Part of a small language model's weights.
Size: 12 layers, width 512.
Architecture: RMSNorm before each block, learned positions.
Training: a variant of Muon for these matrices, 571M tokens, 8713 steps.
Each number is 500 + 50 x the weight over the matrix's rms, rounded and kept within 0 to 999. Layers, rows and columns count from 0. Numbers have three digits each.

# layer 6 attention key, 512x512, rms 0.143, rows 346-383, columns 192-255
403506511566506483533503542436525525485437480497485420506477467553494498471616419454472485516473438497509480545530485435478386604456464420521540582483487480498480524444477512483571558414572553
442481539477440497482483494514475528575480485452499520483427492486407510435552503486530501549581504488542410498439537512516500499519460414441515499523571535509532524490515496552471471536569465
461461522504533534451557480500582541502539516471506525461473453457518532531542525435507510474532442577559475456508484457508514514529482484580563520515413509525532458519460482525522557487470516
556491467503503466446481560427469518524532460516548447493495566467465459548515514485473507525537475516447451546504472572477504450540518425551530378409555458448518501504467522461555558583540449
536531589557507471461521470625539486573498484501456488550543484450458519491520445535503443425527494503506504550470534448545461580521544441422472565500455451509470515464465516426518505473473513
624504533516521430539566512514475483527501489502422575519520500463552545473475506496499440503452468491523485526506545491540474446510569552465515439449498502503531520550472491587528482464509467
518428459519517510510538523481412508424467472465532493502500451490451541588531524493479435580549484501416514501505497585527555449540445477471529420492525468504482432542472527593500556519517517
486515523491480537565588453390524431506431483447510458434565467490427503573517542459504562548411491410469530550428530520431483464506528587498425456520489521479591459443492490528489522510479510
513492519548493477470530529477546497491535488486505555519526456487497491448575503507556499554530502557468420480464451548547545527450515524440485523483498473476529467418542519550546462489441533
461578522473514536463456468575498537489524540466488448543573497473452542540500493519412422596523452440487499516586532595489515455458412481555553456507541536491532480507462494484495558525525541
451501383473596448424503471584547558542490488565475516432559347441517521488474404478522541456476529494539486416574485443442495447448511493508539506549462460587606541514478532554539517533492553
476504477496560484512418533499560491491537458426502442510560481500573432528495436559488531452449503448463538494531468482521435478549487495486488456493551537480437457502402582466512403547532423
425495514462526483557454509437515498507534478445521514510458471516554455580571528485536487589536541542556495555524515481464453541496488532509592478530556488500461496516552466544538555477483523
449511488532428409406483453438497522559575565524485565511485497478478497527572510495554499465543453535539577434529508533495541481504423441526502475541494496483557487559485444550453584489469520
547516448494498513530421455470523433510487442462484510562515505506576541496412392491531564566491490506452542510492530500553490475528512484511535489564510517538434528535510462539456514463453583
389467488577489426507556527478488487516455529566518500518568544454549531500445474555439521480518481558508569534502507485509480494449498466538485518530475529469534473557470477536475501500525524
525465519560469526477517433475487460560505559421526508428508501512423515484456473511442506504545491480502535378518504513502448476497545494450540427476441521383498450460499487506564596475523497
525521475450590444500495493501545557563538490606568398508561527534540372524527505474505462466485548439459520495443483492547490521469445471509521511434551445492454442463500564478425473515535504
456486502484509543581592563505509462489523494474489562469586568453531497564552473494480454488533459490520508494518444568482545541488586515494518506452485457522499478470501497479504509529523539
573417463494516427534433484473522501447516515531480505578593481463560590462515503491558586529480499524486524486434473526429496496510551507454478535528452486540453493404458498580528515564470512
484503539516482528547466492424468576469509461446503579438489533508522537505497560470460541417530399451527494473525440531587434484556414511579560478486501527458540466544468469552467469555449508
425517484550477499439501542486566529475527514467533575477519474508545465517502478529527500569581398506487493531429494432537521452489516558414493465552480533469406481466446592504515584459458501
552521539562488487563521409509521487546495471503452633517443504450526527429532477540440510471507441438485496561479557549490533494496461542518574542557542477515466559471465483503524542493515507
473515490523488549500482507503449591539568501473551437547519516492466503532472458511509440434402527549475501550617489454446485522503497481527500541555500494458450533515563577502488440502500490
468537522479471568483513596553525497506548505469525517481492515470474485511458559432482466522426561526431521447498476584415532473543554490526496444554543467463474458460470544483496492464487446
440586555397480567541470522466471563450489541434529534516508458618422431479543440513521585429547534504505514514535474504513440546453528500641515479404446574431499561492539592496553494558436502
522490494485434534435520511537530417474471606479527509507523532511481544466503472477449451497534535470522527514429512462505557591561436540522550444418501483597531512452553508469570443524481489
478581463526485480457498471541530582495481568528520546525528494584407555525512481512463528525437542490427456410451466455456501453519583508489525434491519551494551493573564518489563464419478521
515477437379443572481494513495530452514564568486439475488483440469509527466467514570433417484522461508549421475495557452479487493564457504469555476533425518522487466531535548548448483466509471
548489473455540549438491477487473579426489501572584507444463533483423526500589465535471506527570484459482484392443528502574543473486424433546564443461541407445520461564527510477410470484489495
440544447473557547571440516455461476474549521617471422524481407556488493457522466444458480529553447471476471462583408419477515501435556506609462525491483500449445526486472451476472557510471487
465539453507477469478461497461505463541511551533509546515583472499426590543532453543476609528541453527459498551525493422557475470506452428520518460546554455516508454455458461525501523514449467
483484512548525562473497501461450513528476503519459507507541538491551497507540470470507433544558548451503362414591471563525446431523513479442558494419511490488527488508495460507509463502399483
478505462441463505474532502521561487458487513472523458555494464508399486482525444536492504501472437497558417421485470468546515516516561543471517492516564503516491470506515431482497495486502500
466519435435414456501488484517522514447517501487496485537476516547518517492457430481454491465508558544527476483490492476544475545540479493467555448464511529543524466466490490510518508448499494
432552458522562463582466492528512522508531479490528467501503448497488578469447456548542460476574408493517521525501494544496400495510447521460418476458577460516523503516549510478470522545473496
481455511569490532498475470515609489513416442492511420421440553452537530498594473535481520521467526503467530525448439563491490516506467561492517560499521559433533516569495481603500517458455525
471540613436533495483525500544535464504492431507500498529555519560452554501481550502480542480477478530423461511597511417554564518473493493451460532558403452546571500543513447480515473538438453
# layer 6 attention query, 512x512, rms 0.149, rows 347-383, columns 192-255
499485498451509520538487506461573458438498549434552495497506545483481452479489499494555548507459494505488493521439460536479493577589520536573546508498499497466480507488524473387483425426513477
610490509452543423514480500533460504548437550556468439518523559473559441515526505568458467466530546489542467525436599477478551536524446530448476518478543500487468464518493519438527416512559498
496370533472524504472451505523551476485481547506479471424509487548451489522470560463453578561558466507511432492472451463507470514540477492519428434501458534512497504456496463468468449433513560
534513507491424535481491546511520503480487539526528474460527517505448477590546503487509545536444513491502458488508527506511514487469525528502450490490583489469557493559606479448485531573519466
500512363545514541521425466526494545506512489488486486432571549501477427581472508405550463451514504520583536445472462501500516487472549483555437526451493492406586459445526538426473478480467528
473574530504500507497533555522506462552535506469503493529502519505519534495443512495483462493499576472485512519569511472510535546544494533512460611515436444536432500520579502471487449497456437
493499492523530490522540517511529593504552482539490453518472497428440507543526472521485513548476445473523537480551564532535548519468569499484463500541521438523496582485413459520515483519495485
503477537469443489399536565527547455486511546494476507470523591451503519474534465466515533479519559462466593525514466502523532503512446506464414529462535483447443437491408575516517490514475449
576539535480542529495540555472466458494518496533421508473482478483428459554549473504529487464504515456534574448493596437562477494504560526515419420512475445555557458450496522553535455560484434
505464499465505536477539507502503482485537498410450542484582480511551602537501475497468483541525447543515409542483554413498562448505481537476530478545498521495512464551516448472405463497527469
550543559518503497455520521495484567492553547442495524489524582512438464437428458454532451471512543575489459559388472496507467457445513498474452493487469482535522537514465548496492505503501531
546511489547594476483526500539466503491547537502449502435402491517490541580499531551571450498497575417500538479422498469482484457557414507434490546513449520527492536495554460510480429450534477
499482454482549468499513535509540509446497557492564439512543488478459500608523497526569466462543505470552471533475532567530585550458521536464476547494530564559476536502518511421454536473503551
500542510546537520550504466464447527479510497512440414532472541565494517419509448511419568502453536492552504494489526525469532542503395532497461575511574503569449488487533519476466439540551493
551474619498420543499446446563512506486475517478481531443628446495529497522515502529543501513470527498485502522501492420536493465418519503542516482500491493498560485565520478433505522526562517
498536451518467424477551542500559526510458589514460478483392517519514516473515491479476488459515545506457483520513573439589537593544554498458473491474502556538598543454412460508514480554442508
460479456519461515473521466553503512448477539492490489463547547535551557530500426455526549483536560589491552497560486575418419571468523498575401588471498446555500497456583463457556532465455502
584525594472491463517470550496508440477486537547507476546423460500442522454563567537500497547519475484452579499505516462508518477516489455556545521498518474495497502482437474490515596436483531
410503525580517497453494552542482491468474492496450534549581565487440469468545508457553507499451476510562476557498508583476468423496471514484501518479436478520525494495495542495519555530515497
555460497496572508505535517493569528443520477567537476504516503526542507458571465466525447630511503489417535515575517573530503456551516477551471419648488519514514510503482471453511533510466433
516527541544528496470513404508444491454526521502498438513473434440551501516437413488536505489494549524465477524420478498482529509471518475512447549528503451445489543463545470620472456520601560
483529499524530461501469478512460549478444527516394508446455487411499483478497487458428487483473484491468501538474462458534510534534509497466517521456544540477501524510496521498383556490510532
513449506457485595519479527552601444460497481509466521435480550504489488503550530494566485460455530508517399510479498523470525531412461600421497500532452517552554495494499509504496504497507501
556448454478530400445436435525521581566496488474476444558452478462470396522539497506543442513521520477520477413419500525499523530361537557522527478531467556475420524513521559462487566535471544
537514506491459494509512477602522545476534440565509526557572537467564639493531467483481431454566503529493560452551482540505489479437532485445446490509463474522495466507517481583441500577521445
463527449536461459474531454529509433550495476554496535506523441530482443565540604515483547490563496472434475510557507498540530462509477482469430530556521451477468519575466543470557523560503489
479538497461530537531507461516517489496505451479491548451412433556445450496586448515485539539528524470535465473518562508554515565409466498497469540542561436453539517551557490461452519480512494
417492521475595525488529524488528509470455546463587516504417515519477509498524489531528523477502520482488502539500498500453526430471499550531549449528549481479540429455500525490514498494490491
474494515536531535508495497518479532468563502467581526470412507490475489516594460435516524488487478500511468455508524498545464493457510518471404465451504497501506543562461529443556489490498586
471515553509520531498451446490478494487486480535517484506454491581491568520498562561486448502551490460498576458428490475455485462503514438438552454474529514514559528595597564437559448470476501
488533491472480516461549457444545526519486496537561458503482461561538477502484511476505485549484542419511520520441498444562560610535469522581472490471483536532451500539520435496455540535458469
492495557528535532453491512484567546484479513489505451487505411478523524597537501489449486476493488518513482445557442438503537595480522503444480451556501514457517489528511537460533564455493480
453491561452551586459550477414483420497499430515461478555450505553470470528463525419467470423475521538475521559515480453470501464497572527537532528516515512496513491489388500500589446488536515
526577519437464448499489496505513490543548548479499427545463474539416502505545576497506485452533434473488461524528486483520498490526518453519472466503495490566531475501475526585540577472476454
473525512457495577492521498495502453459505465502573446530439478541500542504432519518476491491491488478522434589441492444543495530502454452441590541494555519532480453497436527527513480568479486
477553550529591491456531470516520481497579498475464572518634486424540509485500483419485523474473422464493520529497502462445430480501485567539562550564550473528442505544487515492494482495522466
598417484561427498560451482393474509463541493474556505495554502442449504467473453475539547522409583476522493548595527477491576561564477544479488478593515480484474533512558544423521531481485542
# layer 6 attention value, 512x512, rms 0.153, rows 256-325, columns 192-255
545499523596415483442418378509534501521486511432460536548473544504466515450447547511525480463513496483548496435414503405462483576480550467490462549549455543471507564457522382497503442518538487
450565483535401515520476483555511506487563514519582472532495526470494503506586552532504493430511512565438466556471428517549592564554440377531496482484483546526456547484541547493509535549549449
422463550456343574600485481473503502471427548559467562509496508536475476496535427453493386464504488462482437629562503532471500574531533484463440498451609517501500444571506478545585510527439497
512398499429496539395455510520552436548514506433494505471504475506454438479533508436504417479432513469464484568530544500469504473493482434550443477516547461446504525488490479554568543449455424
560481400585469535601542547496491507530495508440505532505499518576482551587470538451546438423486477424439495524481461547572489478493564464535577560549539486538546519504524395524452541472572527
507466475506500470566473399405470509526463529566520629544502453477560463481508531383508482494517444509528467547473484507488526520644477552462501541557480553426491426542492541519521462396539548
513517518519542521467489535475487428545522392576549456410453501500484506487459466459463520511453442596522490570510468492463496474501444525481487554425529546451491478559425556443462502514483668
483467493507515591440566539465504619511469518405472545446422396480460488464518554526424513541505607532453435511501531435554592491507460428439530577420506491545458482491477532518454506522517577
457446475455510516523513473552527413400485442466505521411429557397543533609489530451539519443562409514454420552553507496484455569458511530446460551615598511443502574503524536559459437509520424
447507564509527394479501418516465471441477554516533455409490487606441560488513536486518456464556492450579506474620479519591455433497465497476551435539478509487425514511542434428434541491580486
504505570433437540465600530446472481524543577496484501405407491473427493489525518528549488522497495519523537563547541524469482440434471573461422556541474512470514493543361413434649518548501456
341569494443511495536450496521570533490471539446597588486525443559528416480431458540506431545526452491498483446438599544510522513480537547434533458530531480550457399617518516580503541469453577
488518471469511522563453419513481477515514492476476554555549486513468448468551580578466384429503574494538425474504462526480485515554435566494514483491575530513489522551526504588502465537470460
473557467445439535524503469608482540490540527513519400546552435537441486472401509493496390460561471474521427560614474647450515453491433417514530487502444411456472532510527428369551568539498430
558484568438476524561500425510554472508464556505424574554471525555484588496447493514457423503543564456467528420526515492459470577492499446540551456474544561460507524461493541561606464496510546
470429411525479458448453534530542530457527500458497421616451517482495495460528555415503466534412459444451491605518512496475498542574509537563492451475545447444483435438591532553501485562467453
451515517504489554539501435443423511496476435515522501409515416520533549502495510498465481413540447500407441551428498492456530579449578529602453424487487499425514502418513482510499559429471520
488539480493523587456592502554556496463580459506493473548468463525472536472485525511514448509472433521504524515487513601501479575512355470581534489491566551449435483575471582489448453468477426
488468569558540505559505408451486562555518461540559467530548518480504468513530418509494500483485549424432464537496569467442426471567553457538576496482501492497427529524476456463601462500423497
418481641387461528499502508519563496496534506449509534566512532575533520450521550557452522534535482531551417490497482542503487570456465495433627509559567511578566465478491488498452550558571510
560505499564508571522561573469478507479572480505533456548450517490475510447501555479460561473584460501510451515596482423599548537490433513474433547484509493556528476397489533436500589496517577
447458466520522422505527474563393439477549480465473482532480463432449539584416457525551481550618502494432456476513493481487482436511552547493426420549450529514492612462473481487485545474607541
501431539556447587546502468539408491500486523529578567532520553508528533473478545422485434379502506570492511610500460490486496441494422508523580524528442544396445508547433433544490570518474499
521487488501560457556498499540466506556500455485535428496503508466601534592528523398506401544525456542505464443492434543529421445528485575472569404446588523472434553541495486470452582579541472
486533452404464564564459484464502536597458483397478548530446499508487527461470496499509493577516441448491487476576542536452501547448589426552596540480536423537528516503536435469558434435496597
480474465499457488383461556513477438458426543572538514547486431538527521481405416535486519462581594494554464577602517478472463436572449538584484508416488443516500379518572496435422469494394513
419467563549463428398513437496394513493508437504520488547538409395534579552552438504497562528475515433415539536517494484467537471540478464518481534464474538525538539538479493482659463479542499
481508472455507438523497504476389541568436467459479501615456489432470385402477504476539545607523459520489535548443505508573531495582549438540448500544510590405545532456501507531533477427445504
350445508543492517441510527483493461440517509510488513527527477572483500442495452518466572468471492527476555477447519512497437512516507544470507504452489514523523515540537489539488544596563501
499498519477531466461486456519478461546582481524516583462489418471450472524502448540565442448504437556498525475562440602455511469503462528503539514450500481564493561522483411526469480532479489
598517533541535421556460592453516490567426503510472429553434541588473400482504548530493557483474551547542476492455450503492538521577474526560455560470448567485534434482621602444592516581510592
384469461434541448558475513482544527522546422440441478437437489555405453540567493504517510499479492512482485450581486444462421390604518507564495454456465524468473538382500557547538447568568581
568580424592504447457458484494518618505497525553461423512471445577502477490441477503494435501526573406488470394504531432489476516447466549573472533556501576547448567564572423427499460499529462
481541556507441484428481528521510408505464576571531501571495501451506499535521523484462537434515498502578537443581500439495409453470534518519535505519556508505588543486515491516557535542422427
503438439444483466570525546484434502511475474512554536579497558542504599490483427528463550498470416594482585495462527483552509439493488513449581510499504527403527451416608522529490512503484462
496547558496522551504478522520559540528429455594500532481496508502469484470520459521567442418481527499500508527436574622560516523545497531502485508440531467497563484651453457499505592575553430
490482490456434519569547421546597460455416498538479406535442530588476529504439529543589501488516480501507580519438454481446465556479541478451518498535515553497514542614436532451584674502537425
485480529455451471498450547591489483467614396520487472550505642540520529479505623469515585508490450511561494622499461494510493487502432512511521506523482481459428512449511549592507499507469524
503581542487594454470557511508472551535560522507477472514547469435484533423496503475545436438514464469541454546450468487540516457423572528635513416565496521515570484513359506494551542515515461
480521475478554444499485525459446452523450381529490479524567586491529471457508492572487572576541428454497364457568505429492488603479474442493552541545462470542435488477460449505466430419552538
556499463547482450417479526467393596479513502584540507502514478529478530510420548599539473554510442561598437506448551626573528483509560606505496559504494523491526527546522477516625543570532492
534526473449508473476552583468513509456437517453472469584424477486470502488476525496491446463490519442545463491533438460448551583553544474542513537564527527524497512548544469494470496518529577
533508520446564573548557580626494554505503519500564549511584487523464579497530542516449491531507484557547464473560475588542520556392507439554481498499538524411518488550439544509506558564473452
509390515570492492545503448615431489425498485513513430557565501430398491558601506482508574492527512389533525548462507429480473421488543490448437417531545507540403493492548564536537493350432484
592530440553547480527503491541489508447516467548459529489458444488542516466535468531494421495551481480543447553370468500567594492474485483448516470464470478464555423445500514432502493487484510
430466520504496538446535503496508467464449535466523456524458505469518467538452585512514475526558539566510537512375409510491499561504520406512499489522543614482520565611448444532399512478504450
543576409458445553546541489503363471468493550525530557467509441530559465491464513542544515489517524457583525434474417645525527446470481517534529427535541451490382554454457442452508407429426464
487523499534447531505504551538616524490512532398501546532434470432538592591368491541473552519530374495417532474531479504559400495462551466448588524535509526500564464492438573460535479513548577
567510555528494571487512456502507428482450469474561519441454482504375409554546446543431532502528539500445517441559514391551438493530532516526463547500483543579423490498526506557497468443498557
462559446487470528508553515456433541466454542596479446565495507480524496502525548484483489464502571600437521509498476392509456522510555568539492517535611545477521495503527555539529555491423406
408474479494631432509515483438570513540469468549377434520562555497590507554523438416472534532500469477502486447533430541544510545461563475504452456472451471442425495497491484455580517508576510
549562460457455479418493441526569502558487637449525537490474490560490502502544501532520593463527513523485500466492515402458546476488406517507523492462417549536595535546586538608397411577459617
527546475523543483525499508469577515479558537395437490464510539420438552517517539479517498487562433489464496560444495467456424444473503507426553526588506443462384484464548589492460486502540519
495526481395469495552474501449387538558509462495552461463560521514477491514511564470544462463550542500592500474406409565538587488499477453506521494500478577506498535570563641575427512451503542
474538517595506508461458527393445528480548538552533548432486484435453493499473448500472487493512459504409559432430489496603554470475533497429498534479487576470572475416478411434545525457506557
441511508517446486563419477447590401495462462474465567572535352552496508493452545547564403483504394362489473524450536511503606491464566522502518474441468529527490538552598514487414439495514557
561478533477567517457508518566464531450455463464534529502439564568475419550468473521536425501539511499542587606514513542570640531483447484474561565487565465485480478525503478506517505538556551
465586477516468559540470549421497579458528481464518563430449432476484535500535482536504476475524451480431562531516586535551487445485511423530499455571540558552596479536539545504573501498483477
496547531513463490532439536463483480516567439566470517537548499518531570528524547506516353492495517533422434389530383414477560490515542524495528481440555517517640490573474451458477507430503503
611544468434448457501453506425362499437462588437509497506449527485543554455451462443513445479461565423363452547562499435540528386527453522501505502572506472463504456507505477430469495486500512
469510420480468444468501494522533463527543486567549566488444482413416460369433466450537468503531440453509435469423581445477509425508476508504464593504537554577443521438512456525540495491535477
540582401501447530450589444497455524431483557498586523432516555487510399522492455466539488397566472550515477466497453548456476441537588420520484542537520511420505602507417545440506490581525459
587560509432597500420464505591451510579589525542477402374478520550486455481505585512538441508521535475523480501538533566560457526536404420436413554534541507541562472514480481424576527581421558
519548520489482501607467495533494506536483519517505611560466503483483441435545508491540600464470510555449622557427535532571416563495530462532451479540538427393495484547564530545539458470412441
542458558501530508536467418514463452554446545499460433522522441456509466501562501521573424505574464496539466519472498483501480447507616445595450435533532480496478541598533479459500589491436497
461485468495545540450502524445581496518544519510424500449452491539515559502497497556488560502415537460486496410549554523538474580455591501449490602459542465559538544554437515536488574465522537
420505472480471452528519534478428527600516476510491562534516463510467492434499511434544536476490471480457468511478497467441499512530513503536411546446464509490505459467537438535476512500415592
526414506512433478545573442489499573525494507528421488527502440505489496562430456497410453528483511457461505538541506519476599486443573484473584504569514548509504518507489502490509577418535495
556571601373503505607582612523510510558453407475543445507498445457440442470461523462492452459543517537459497583542468490439530498585541499588504488452496511505498494436471497467515440524545459
550480500525454523480495539565443480481557494531422430491471592488497521434557531404456616456506555414527452621467501452439517461593452443536508532372497504490516456420472444399536472603466538
# layer 6 attention output (transposed), 512x512, rms 0.544, rows 256-324, columns 192-255
413440530491610413602548556474551561492489511496546575457517508562445593524556470573515532517489506569506439513537471485537446486448424511536514526502494487514483384587546591464467513452485492
521457570490531429557549524509473484595428506465493494505587529562589502515450423475476450421412504461515538471559566423447476467457479514534486560467549524546551381534485498530486483550477477
555501428566572466454637450515533412542547459402490559420553514509498488449445517559484524488555596577558558395512484478529518474434553437456513500453468487542567496438393504521510504428565580
513541434529627521554536492530456548530459559534517422558586508480563502493462487542454432520563500413477475483535460561539498495493582582510532445536544484607448515455503532526513480534490539
426551574459402458461527473479492547453534477596474505501514514499564459485518460505465548520492485539414445489412466431469496579554450542534485379556499591512490400505478497509495458522354515
543534497567503510445471537528583485481558539446493579506365540507549542452579504551434538522515502511528477554534570435513513481449402481501451497495493559494406541526464426461392539514511493
463412504507515535549489452505508468545541524450477476570452461498528463492509492575566491549591514442497515589521485574547517519478454485512481522547525500568501505424531489516530507409545404
497424515510523439539471489441460441463542555506427492482529554529500503524515469440536448486503492430508466457522460514421426460471434438521556487511476513559515448495416466498545439430528381
449535604570465479586497552480475581542464498464512528583552510598488439409530450580411512568483428485432539430439522560538592486542470437531474431516485468539537399513537512480391514500552539
531519497458493460532472515502541467437446414575531525567554501502479491536485465546482534530432526536432494542420473452496481545592451505557432465471488516566510482497439625589498500462431509
504550479550588447460484433529445515425500557604435419593541521504432458473454438455445496552515480492515513387463427580571500528562533512493533412529481454530600558465516472506462549453477561
573504495516512487467550456598462487553521500446450526511489565496473529453517593357473549433523587513532494531504466483470500442436539478524524476479468479485565568475496449456490448551606455
485517508535432506472510516542463532467501521484474500390574447575539555501516472469429570556549533492508605541490479489491523506364541462492548471574398444425553390518481521435565458455579471
567491477524441454543582533478484399508483467628481569521472393575474489548549487526526544541481499490477588415501530444580445533591530565474513499549516473545519514542467529606442474520426580
464578396581513471545605550468495496458469467462559397459482487472573482519490475553522506489523492535533580572499559520538534432518474549510490558512446506523542544493463470386409505426513502
494511569542532563634528522479445487544517478539468563418525487471600615508505500580523527446461521586530483437476484507518515493463503473484449566513485567499436569583429431454492535424523559
551511425417552476439557470515542459517508539404459535517542468518494567507458513526475532473516546467483510506504481516461413483502421485426498495436487515536530489559481475457413560588541481
473528575546547501625421505487423470614441493562513520439576420478566539471464527516458484435489457507442463553568523433539527499504504522497459511560465522567492568463478483491476575538592493
480658478473472520505571492498611462515527482509425560526516421499506409483561543456473509508550461554627543508494414540573536490480530440469495570470572494459510512480468467580482626497551527
575524502613528432462548377508425542493432464520431384419541492484495530533493564505481513405469487490423616465494540490548594483525584454605515542561567434397464478566506458519533443487483461
448520403497510486511497437445511492476402568571410550496469448488517510556515517569551486529446455519555566523409482519506537456529563531495539429510517523420461543467525474539564534486486488
453501477400437553443533587550606470597490480541520505500512496504516462480491575545483470447377486540534435521537528496469500450576502439590596513563472432580485362497557594515447512566465482
427557460502487468456518444510536545511492464536495517372459481558518491580495459523430542538463476497469435385437560560525464620557575505509514474509499452564465439515540475472427439518501512
497516557500494467502487509491542449447512460555418558463577449512499539450417438506516542505500501549522500526490543467501543570557456550514600513533435511606543437546518543496508531482509515
529498569510529482485596488513503447463583492488572440480466488488479497562508554554505563454503584511532373497499496463523404494532466500537465547495460552506531516491473471425494532488550496
597535482486530474535523530626538525581593468508454483450517538592517482500465503489436504488499460398479489400456603526527491529489535533552563441535443441517450530507401495546484467438603384
506522524422536521504426515477611491487523514614511531456551489479387473464571488459490429526493535564487468436470448467625519451457561482495528507502508458524556460508489471471488480586550528
510490436478526480501458496549548586426511559582460460417603552466487519588500488536456377464536609507548518504530522428439468549408391568492522513444527509516496467501454496481499615383494414
542576502439534496543460488438505478567501498495518513564468449426413494548467616542575478452513463577565474520533360462459489597490574472513586486524522509496552549459451496473566466450483430
512508569418438517523471623493523440445413463504557496535418517539573554519479541401416533518517570444484400522495473449528481478571561505476473446499496542516517419485563522536430463552518483
483464473516451501499501526544497504532501434541509513452491454413587510454436465521448454470484478413536536499570553390581505479461527502483554465472512471501406563421412482488525456364512519
484522493457579476434564530462475495514490556578517510502600437450538501494367591507542497508559501427545460433497504558579504558419545482473476521497562456540597550493497550491519545428484518
554462564473425492506427526511382476427550580506521561498536547422597558530539522547544556405466425539532578494505445574497513550510503445508546461426546449445463425429463519590481506457480549
552513406439580489442523513526475480494592509523539568585575489542535474436499449518534538479475513522467529524407577492445580456672515550516633495537507514483473470457449441520408442475481563
493510578494485506423493442556536494568524464494511500449523432473534408494448500529501551496386509496516470470496523499446533519523525504502407495503478509555483546596450439482513502451466547
482549465586607493558433420558505440421487499430493528527458428491498510508470485555418516510467455567445571500516363424574442559435538449409449591536433514442426487407516525516561463450473564
572584527571521466514493525455498516584508478452569534493528483533474532515504516494497425526478482465505558411525614514590575477478452511493476564593417480523499512388539494537409415498438450
463493507488493489544556492506505543595333502511429483433498423476513482535468446539471473454488590462455530489475441505564572472549452468526408514500525557501498472624472451426507445525565457
468492471515443519503556415462496480393469454483484509535456467444513451532530542462469531454517457551454547473522506539438535507550529467425513531440500420436436540476597418514517505456434513
567464561549403523467480507513526526478567484478542467411468445501483555492534466480556597494552565511519528553407550515581518502530507436480409535475560486445492466478563577441445540593459492
478493550493523630488513568446527429433520576471472511502468530557496513549499425427497539462524504443433584466672488425528529526484502427514481568556515442531428554400599479437503473523469481
493531453583467578529497500563560370468555467536515479457518519515467466516484512440437608516478502562482478503546560490615439460463569453479464510430514527469545516472469482487470470431511428
419467528547501451524443439418457366341426505455421517532468501439586502534479475467477472502485455489496539497522499485488484476610506518520615451516445561525516499545494563483575527523630508
471517496478447537468557524529579590584496467439419474445571568509525541494529553502508423441546478606489554585530529504501539455536473509532517595461496498424488400521535514573395491560485481
445492560452493464442486479443533544525491487497442540512484541454570430586557492477519504524454483509409528518493658477518467477428479454489421523609570522584461517523480460598464538593533588
529518485466506493558436480443539566588439382421467497516533571514497488504502509498553439473510465467424527546523532485523574484548514466516466491442400444482481509516577504550529496522525517
517483519472541482447509514496570464485413479504538472521507515474455498487455503428465447580514519544514473528499607454556565515497491462466469509531447573610578442514609594513529505637482521
475516460525570533521541483448474551577477467495494468421491510579441493486492483457540446495481547509522536559538560485489528390550436490537421486563479561560398534446535449509502465538495412
474505435468448470564530461480486525514539414460460449463516413454562520463551581502561493551524479467555489555485508581426492540443523558474565406485491466451493619462400484434456521438488558
510518534442536487446420481522457483493524487470439553449533536461507464533446498541542452526428474526599556511490455518465586506507509466456586514478412471524518530465545461440483528427514510
513450546510395518531559503474451492428542463424531526572482526562452546494494519514548511453451429596466526564493472495502427447409459466540435448442526501569524504479535449641471532532497589
430509462474618510551476508439492504479548463536542444543500553482503504489461495433475523515512417469486481429457540554516378568605618501534453495474549451514471492483395456382519493454541438
487459523495510573444528517449489452547444468539504506519488435579611494443475477569534553492390557526566476456548569508536534481606492528540590530542512444514528507517445470488557546510481494
443447489537542534520495463508524478491499532507463517521590528528514477479464474503387456502475499528397522569532591471480442597503470522416535495430523514524507495502450464466584508499450458
565470452489469527491512507513582455543503454524535517499494504559530404521570506513488544555475525456478440463515605486418499526455527500462556449535578455538373563539496478508553475526502440
546461525469500484495525582455434623438493510582547507412521539526499538504531488476469518517568582501458532535511421548515462465461500528602494580501497450470520489474508473548486510488495441
526541548490487504432460476442524531524494564415399557451483621551538566524475501474472521490525543432499539418578486495431472504493504521517529522500459584488541466485511453562471529473559459
515469512530577453456614352612496354460468516498493439495527483526561436510490516553422440451481558440528485451505467507467536509490574490465506644532549388465420508426501473602587452466544463
559425508507494533532548391576478516532460555468498549410489511495529558497521484532553525474424459517509513478454558546479518495498522413483495575544430513495375540457582513544492476544439540
482438475500546543471561431590678506426561400485506489456455475483456489467662516464564527483478430596550455450502514534430529507483527526545554514464442543508464476513583558572461543535532520
579529536491480472452483535433479539466498544485519420525524475516508411565548490554414603459488593519403504496572443498480532550466449431434447497531443479465537457531437501481429536448418497
461530538447521527441447487543580495567549522433460520503408431417402530462426564536475491560489581476497487513445542455594457530529484543417446490454398478541514428445552514600461510582456488
501514512486523492559536435511538536457382472525457441543477586515462498517510443402518551504540442556411496467469451429500568532461523546559508412446491502393435451466524492514466517415502431
471541491447535431479546394489482456478478472380428504468547523566491491477484446541447374456483520520586446419517482452368582485496545593478547529498426457545481569447446533503505452496565462
497579442476452460525595477468486553514527473507545390491498578539525501502480464550453554575468506503506550479451551445542514516473496535460512499486494493468495480512464453539447521544461551
549507585555447545563497514474451430322487523474559454510581432443412535486563542486509579464523483528512507522494362532497528517551528515474566451521439514440444465380538497529513460458458544
433462491460583566504561502549528492486506536489512457447477539517483520529526465488546472534566545487530487497486504405522491541474543565507505505531473516571537542522436550449499482446538491
514500506524535519405481457535527391379514506435555502457443479510475492534603521525514478496468547526491511496470412482472487499491514514530426539534470478464477433483493523485542493547483499
448435457580483519469495478503472503472534536469428570408537601525561442540451515516494420544496458460495541445492540506540525542510493459442546492515527527491566559536477469606431481429548497